Weights of a small transformer language model: 137M parameters, untied embeddings.
Each number is 128 + 24 x the weight over its row's rms, rounded and kept within 0 to 255. Layers, rows and columns count from 0. Numbers have three digits each. The size before them is the row's rms in percent of the matrix's.

# up: layer 7 MLP up, 2048x768, rms 0.0193, rows 380-390, columns 576-767
# down: layer 7 MLP down (transposed), 2048x768, rms 0.0147, rows 380-390, columns 576-767
# gate: layer 7 MLP gate, 2048x768, rms 0.0201, rows 381-391, columns 576-767
up380 100:110133101113126101103118125149123111062129141118168142117166142132112113113120116085139071154142102134137131104157131085136119130153122142101095121150092143163152135134157104093137074143170113130135117164141111141124141122073135139100132141128161148128133115132127177112145100150168130092115103143151160095194113129087128146117108188115101114150142114124127160071164094133131105111110134112094132107137154125048137095121127152160154160125141150112130092146111119112120080116124147108112120116101128138137102130106119120109152140148157077096134165133118128106111129120118084114
down380 102:136079111113139128123117124146125140142131114139103133132112111167122100081101084164109173113081133078123133101160080150169128173102137143135135108103120093108090113113136127144123142143153155130094134148135145122105150166148099143141168097180105113147143135141137094105172150120108114155120096074124139125113145131120118147109059122114151152146167092133125111142135123131079114117125122119130151118159161099147111129104155096149145105149106133082116128134131124155100118129095063136120149177142117106138143134156110131153147087112109133118110102152098112111126138145088127180
gate381 097:107131150134139139129139162121095120098119120133145100112157137143122183150183112110087152125158126120136149128135110120149102089130115139127145132125134102145102109145117157153119112106135123106166090171105092182102143097140114132176127116099115138125124147114155146137131113109121112131126133183102157136151145137086065124125130142135109132147149091108130117138121041097107123138102112133117112141129124110098109111119152142132133126168127122136117106143070129099098081174159153095154093143129099100116111118126066154171140100154178105135142107144130126112119145121149140156
up381 101:150201109144133133112088109170154116138120101119123079116145101125071153122103122109118103106095147149145120109124129067099131151123109153147166091134125162108157142149134133100105136132172140108135099135137131146116131074121102135149076090104071153150125133139152097087120142104183181135119114125091102081105126144153130120158124133125131147143120119120131089115138140097179161103092128122156145137150179151087113151139139168119171091116154123118121149085095128113132151131167107142141159105094101101113127127173155159133117070100127121161134115110131121118107151139142161134
down381 097:131096152166150167126114102110154133107110142122105094102189120085155132123126125129140115070113076119169085094143180134142114123130100108159133127115117118152113131110138152125112130117127072126142104110115107119153101126081134133132119090110057133082120133122156115138107151151146149128136146139114118140106201139104084151131152120116131100092109092112104130113150133105081117166140107106162170123130107161113128136168081109105117108156148094123145139094146082141129101086091131143108096110118107098151129108110184126136105184116125154138144078120124138167126115125141115207
gate382 099:158101038135096102162161150097121140122097104174157107155175154110089138167159161140071142109125112145135115081093165132148131164111126180152126115149100112154173138134111111113136112152128092142089145111170155111154127171122126168154125115091094145125106114147144109091111092162111139154122100161120124144081127099106137086141124118145180091122106156125114101122129091120075148167139092157140117124098150107140168128120112137143117124152107107099088109120086114156138140176122132104130141137134121148155124130110108149138110132141115114111138123109133152139116136134108136135
up382 099:172087161135163109150112138138140124093129087066132140127145148106116140135084108146130089124112134142121071195178114150138099105105125119106094098103156100118131094094099152125147193142102135091080144151158145133106160153091159116111127123150116104105146143137129135111161149138124119139095093113134144059159117146120140128124122128133139168130142135099106116117161090039140116134138117145101150100112129103147115148107196158129158144112120130158111151089126141140120124151147166143142087114066127120124157155188132111164106176116101118111084121157111110178083142120189121128
down382 099:122120141111190172118147161104157136125135100141173172115091124090129157149156122113138101098115151118142121118174129119139126168139150136095088134132139108128099116119121114094153143099075138100150117086127114130117095144143218116093118112159147094122123108133134149125128136138116157110111127094128128131170164108104131104133132116138146117068137153155125105138084100137147145111136120091108131121151130144106113158103148163111105112089162181131127096113146147147105109104127135196139141109134147107138129157149201101108110132127153074147147119142108093145117147143164117131
gate383 102:126105122078123112125147098163129094107115144127110117157086129124202098167136106136164140114170152098097144094135118124109094131128094142116149095170150113120166125036132138135125102134151105155127128121125136117131137142132065103086128134112091123119075133095120140139165133158143137173179113154141096146130127124145138116098140121156108098119133128123116126097154124141109125153113163094143105124127166146127137102147143129169114101131093153132099137104123173150101152142164133106166158100150112123105141134169116114128121138106125110136138147117150135121179116103140152129
up383 103:141110125112075090142151141148126137152138119152129083115097112094099125150158128095111116097142154154074128148149151139145132148106074120147102111096086140125177123110103162106120099071158124104118140154118118093145158152149095117099144106104111131141116105115117143136145156143107145161174134162172111082141129145108158111121131127137081161144148099147096150141111149099123085163113140115112137118086163129118176114153132112181139119150111115082111138119106120110094108097132117134169174104152139168107134101095149145120126146107109150138150193106125102103159130160099115117
down383 101:156153104128141121134116151124082086088111129144120120110173153160143140142094121157127125133125129109128154125104164103127140131107181141120112115107112114149107116129131118087119141121077163121130140146126119132122089118119137169139128162131112159110174114158159123098111105110146151110105161126112147151133150106117129140122177148146130149163142096108133118086154143126150111124083128101095116101087134139159149131114161107122137082118125129140164114133162083185125139111114094090068088154148125140136107082137110115121126108125152143183144125095105141123173133115140100114
gate384 103:175125140147151137124163142097148154128070172109164158121125143122113100132119148164108156093116116109108082140139128084095100157099123127125151159132093085073158115125131159100102133108162132120089116095159117177141131081132121139148163111138159138082113107088153140113105125140137190115116168113129163100129143136165129137163131140136124128143111153122119132147126104189156093118160109174138127139122114082121128131135138138125162113120127120073130166140118114164172120156093159140118099151062154113143104151111093142151115108093126116134133127146114129113102130174099148130
up384 099:114099107091104153133121104109131105114158125160109133091129125123134126162140127179123114154144119129109153129153120135134115120112132104108154087143127136168118073088095128145088143102155097134114116133109096142126103166110117130108190125136121113178161164155141070139099111087125149144119097122157167103154165143128115122147122144144139171113133140101150144126151087143108139162106114151108137077132166135174105166121136160110125112139151150107114126145099133113112145166124142143130120130113109159132157118134134150112117113129116115142077128121153126124106143154175174112
down384 099:145191117103153120128156091104141135128107131098148142157113107117144170124084119135165161146145126167137139126123154155130134120128106136116140115117118142127121107187150074172121134157138176128136148124126092101124130179164146124179121141089129147101130150112122133104123134139106160097112119098106086134141149116113118119105137155123143135121148165143127084093131091108124126156135098091143129127108126124153126153121128145176120122069127086137137123126181113144154156131123136092115108141123112106104160126148081123140165103073164090129101141159107158131176143146136121093
gate385 104:107121130127121158127115157148130160095130143113119158156140110108154108154110127104120157165126124157184104089112119102144133124165183135139134111127104112137128108109103134175108114151137157107106153128140109125111091110139113134125128169107082125155114128120110120125148144128129054095077098110109177133120129091105135143144141128112105140089161125136120184134118115162167167132158128162165126119108111132138110117153089138176170130126074134145119135144150167125130133146102092169121089136144125141101108102118092086118140113113122132146117096123116110142149094194126141149
up385 099:079125129125150089169127108131130071141134088129099112106129131113099118114133122119125122126106110146139127109179168150116116104089090090116126127109168141111133124114085106149157109101150140121128140137134140165137158108088181107099134097107156171153122098120088161174133110101127108109121102127073167107124097134103137114149131140138137110154097147128086121144101090135097094126067110129091152116172148156136121108138150127190139089161156154141132079116148101085082139153111126125157083122133151143143068121163137108176125086077156129171126138134109123160113092108118155124
down385 098:125125161124113148128146116119151110103117154129117151141170116097150109126148119147126140177185079126137105109099131099145143106142105074144194146113112156161129130124131136189114113115143058136153123145126139127123150146141103128104121096122119155133115152104183086141112144143144144104143183131156147120144108121115142118159144167119100123124136089118108096092137131136138163108159132164111144118134092116140103116081135116131111089132108135118116128136163117144096139141155128133075132158066138111111133168135154158112144143135170121111147114124137129114118147096136178150
gate386 097:125100142125152139111132118151172138126123146154147109119119119126147110132114111140116114115144138113141129154107118153152109122161148119109135139111141150127127105132134103146124149122165120170160132100128171154120170155135148147144130169130138165100170148140143145107118123148122116130157153146155119099123105126093121113139153134136141127109109115134115108155173119081104148132122109124130148147130126148162112128152146177147069115160078140090109136147126124166154097096116104147139123135110161095103134104119151157120145131124141175164153109129122118161116119151191107113
up386 097:123140115130117126117126143120119119132127134130120167110128146141119137146131109125126122116120142131106091142092144137147131139164113140132060099133118116130122140154141156166138110138134117123076093151068130091120087157141106129191098089122113050131135123140095158128124094126111131133157116135139071097146121130105124123115131162100159171125154077145155145141099134123120138146104130115147113134128123142107139095130097107137159113154115112142108117112093130145114110174148137107140077148096144132101124131151130137128077119127118094153123113124106121117119111109103102160
down386 095:136149129093122119102130129131093110049121150131160113155120108138100115074112137130137166095085099105124105151141109155101103095138145127112105136113147132124128128089114104101163169118138127131116121093146141112151149122143168130132123123133143139127104113155178120128090113148150137142105089181095136134165122145133116124140115141138118162105147109064104127098152162096111146150164107132152129127166092125109163071121153147193138138131111112162142127173138150150131127118123164100124152149161123122145142130092147108110128143150164127125122118127112130153067101105084073157
gate387 100:118104140174127155138147135136125139108143148134147129175151134128140151111148121134146147152102139108115125146125136119122111145142068106087133118125099130107133063114136080124099128128144115104123121117114127142153156120145102127128158134096136101138152173142115132120124135139098172088137115102177165068152113158120138114150098103106142131081102155147147108143124126124137118111068113157103128154100131114112133135126153128115158111110148129126145118099166105137167082112129134162069124128078171172155143138127088127111113082115113113104093118089079122091104126176153113114
up387 100:131094169162088102155144124101120121167149098099143118129151112117117075142151135106160089129082137117114106112142139123150115136129117152130141129174127146124112125141095122177162103116098135145148054123118137132157137107174161138136141141107133203152107134154142129118137139097156152097087160138111129114144143134163151117160090160123121136127100098149115160123111122104106137141085135140136094095130107141152130081115182136102132118145168135087112076125096152072122118122121128131119145140091129181162110114129113079062114136133090141097132070121131119050111132101109165166
down387 101:097134157087134113118148109130165138089135117108120108132106149092128113151103114142155164117117148138157124126117101111120143097142087143116106119070043139166099134099153106148128134149128146146144124101163102095108162126149171087159115115142130136143152142128134131138132114111145134135185154140150111125117134127112143127099121116125098127134151098100152150127140114170117128144148136129114090120177151160111137101138106160085136176125155115177117129109112137130128118117154121177134111131126152111151173186162173173146122081127118064160125127139137144137099147169103111129
gate388 100:110129120100087098111160103127144127121124088154152120133091144138130124065085153139135121130147094122100111166167153142121105069109116111140102122131106141122187148109133110153134112115114152083149118139149129124091149125109131139127108124114137090092153120186159118138088121123102150125096141138146088132123109158146098121132093098114119104154149141146129121100119135112135100097138131122148131127131199131158170076125142145135155148133151140141096143108154165145141119091108126120111149117118149144149114174093154179104138139129146131154102137113157104093090147108177089105
up388 101:097119150127161102133114147163124129152110129061155146076115170136106161098134103111122121078119148134135130107164123095124167125124151130136136172073113135145105115172145142129121097128125119108102159118176108112132144141141109158116109145120218120117101099109114169089142135112116066124083146118063156108160112113130154125150098145096140157107135110159154184140140124144097125115132108138144107150077112158075146143078133163122157150107126155111163156108089127130119168136083162154147127134154141087145157131128182070094163136144128136088129143116130109134125110143153124141
down388 100:125163128105156099144145143144127101178115095156159110108147135139129180111138092086123126144128063181133139106128177136131119105122164119160124107093118163147098128113116103109133145082132132157131172135140136119090121141121122118132126132128125115082155129158123160132144147145182076124159145128116161126099156081130141105165160126152105139083153127142084094102122157117136146146134088090109133105116156145156133147103121131149135156101150135118140161151170125100114151132129143114120137119143060162090103154119116118106162185136108135090104128124077125153109130077126100189
gate389 095:110139134116134131129166135115173131120132156135136141103125107121141110114103147132154187142148154129134122153133164100177133116156120155149145141105151114111150127123128142147086171155121120152143117138123135136084123162123119119124102133101112188093148124135131115132126135141138147119111123097112124122125130137164100144162151111123132177081099128166140170119088099145143145114134173111118111101156116134145136184173089173127153155143110094126125115163124141149086107122135159149165125152173147139111136102119097134118122130114140116124135122149145149155118141147122122153
up389 093:095135125131115072106127152125173106132115142139150129148081135146113113112185134106133183155152149124147137147118130095178117091159137108164139111105120105141143150130138114103112141144130139084147168116114120135139133162137127117093076137153129174109106089132108112143146144086123116076120105118122102106090116188127063137106115118120115179068050109129161164095105132119141138154150146126182105057173122149125144130141118146126129131135096125138165145155166127122098101129124129093178131148156113153141096130084104124126164133140118149157129170107159131128123141143113124120
down389 094:119105075155122105153109127158135103172158095088128136104110149105086149156152146120168095137090139128109145161108133138148079140154150126121131119135126133124141105130150119111130151131125104060124100091069168120095105097138092112120120144116123168162150139110150147154169116119155124140099119094115112155132117126114119141136106179139100129134157161119086108118137117107088133161106068126139097099136099102109160113179111076188132115141109155144158140147144102098141133163120124129161153114127157126108163124122136119164144103088121170151093144109150165110100129109133148096
gate390 096:133139137119116075147149105098140175153109104141154131158150170140143136115106136140135170129148091120121098182163117142091120186103112112073105144133160124129115116108130201130140130146138133085165103122142165142096114124084109105121165110105143142173160131109113041141151114132097141148096176115111144118100140144117085126137144151131140128087132157133135096098168124155119145151128140146122119141099138173117162123129116154085162131139151089106098148104118077094133130121161148128128099136123096142095152135196144092119127088127111136105135146148179177112128178140102153159
up390 094:136116144142121186102136112134093165100138140146118115109116112133126108176148161124108155093118109141094156113139130155110103099143153139190125137120106116135116143154141093152103182145137130169086129109126161080120097125137153130137103150153057106086143114113144118132109139140139088118134114129107109124161098129145135166135105109114151107144142116137149157133128119165113121133143115112112115117152103143117071110096133082140082103122147143129112115126123121135108145147122120131170158137132119105130138117076079162134126138106121091134111107081140096150106089107144127098
down390 098:103157141124106152146130095112128158116128113176153164100146148133125116135107143126157101124115148129107133125144143112083091165120118136107148131097149118144155123142126104147124157168121090133139115082117111109103074163137135106125158145125163135127135125116190094115117113096137133110145144123136150077127133162120125145147122107132131129118157158151156121117138116116098165138172116123145111128097117169153100112122145158142099145135157104102110146088133133155112144116130174115118122130117121111191113120140143112147108122150141130141080124133153115132093130148122143110
gate391 102:158140123112162172121175160125142132123138127128112150106142131140111059120124139154074167127110117117090108096115098145098126139093144128102117138103159171115127100080147152166102128118102123133120147123121100103133114129118122153195145108121163128135170149130181130119177158091129177105075112110160127108123110166139130123179103155159106152135142101108108131121102180151177132142097157122159121130117105128155164126170143091107166120103145133147126136084102154145121148131115066127125136097093146119142133163155128134119148137109143110134137138121136153129137111213199154107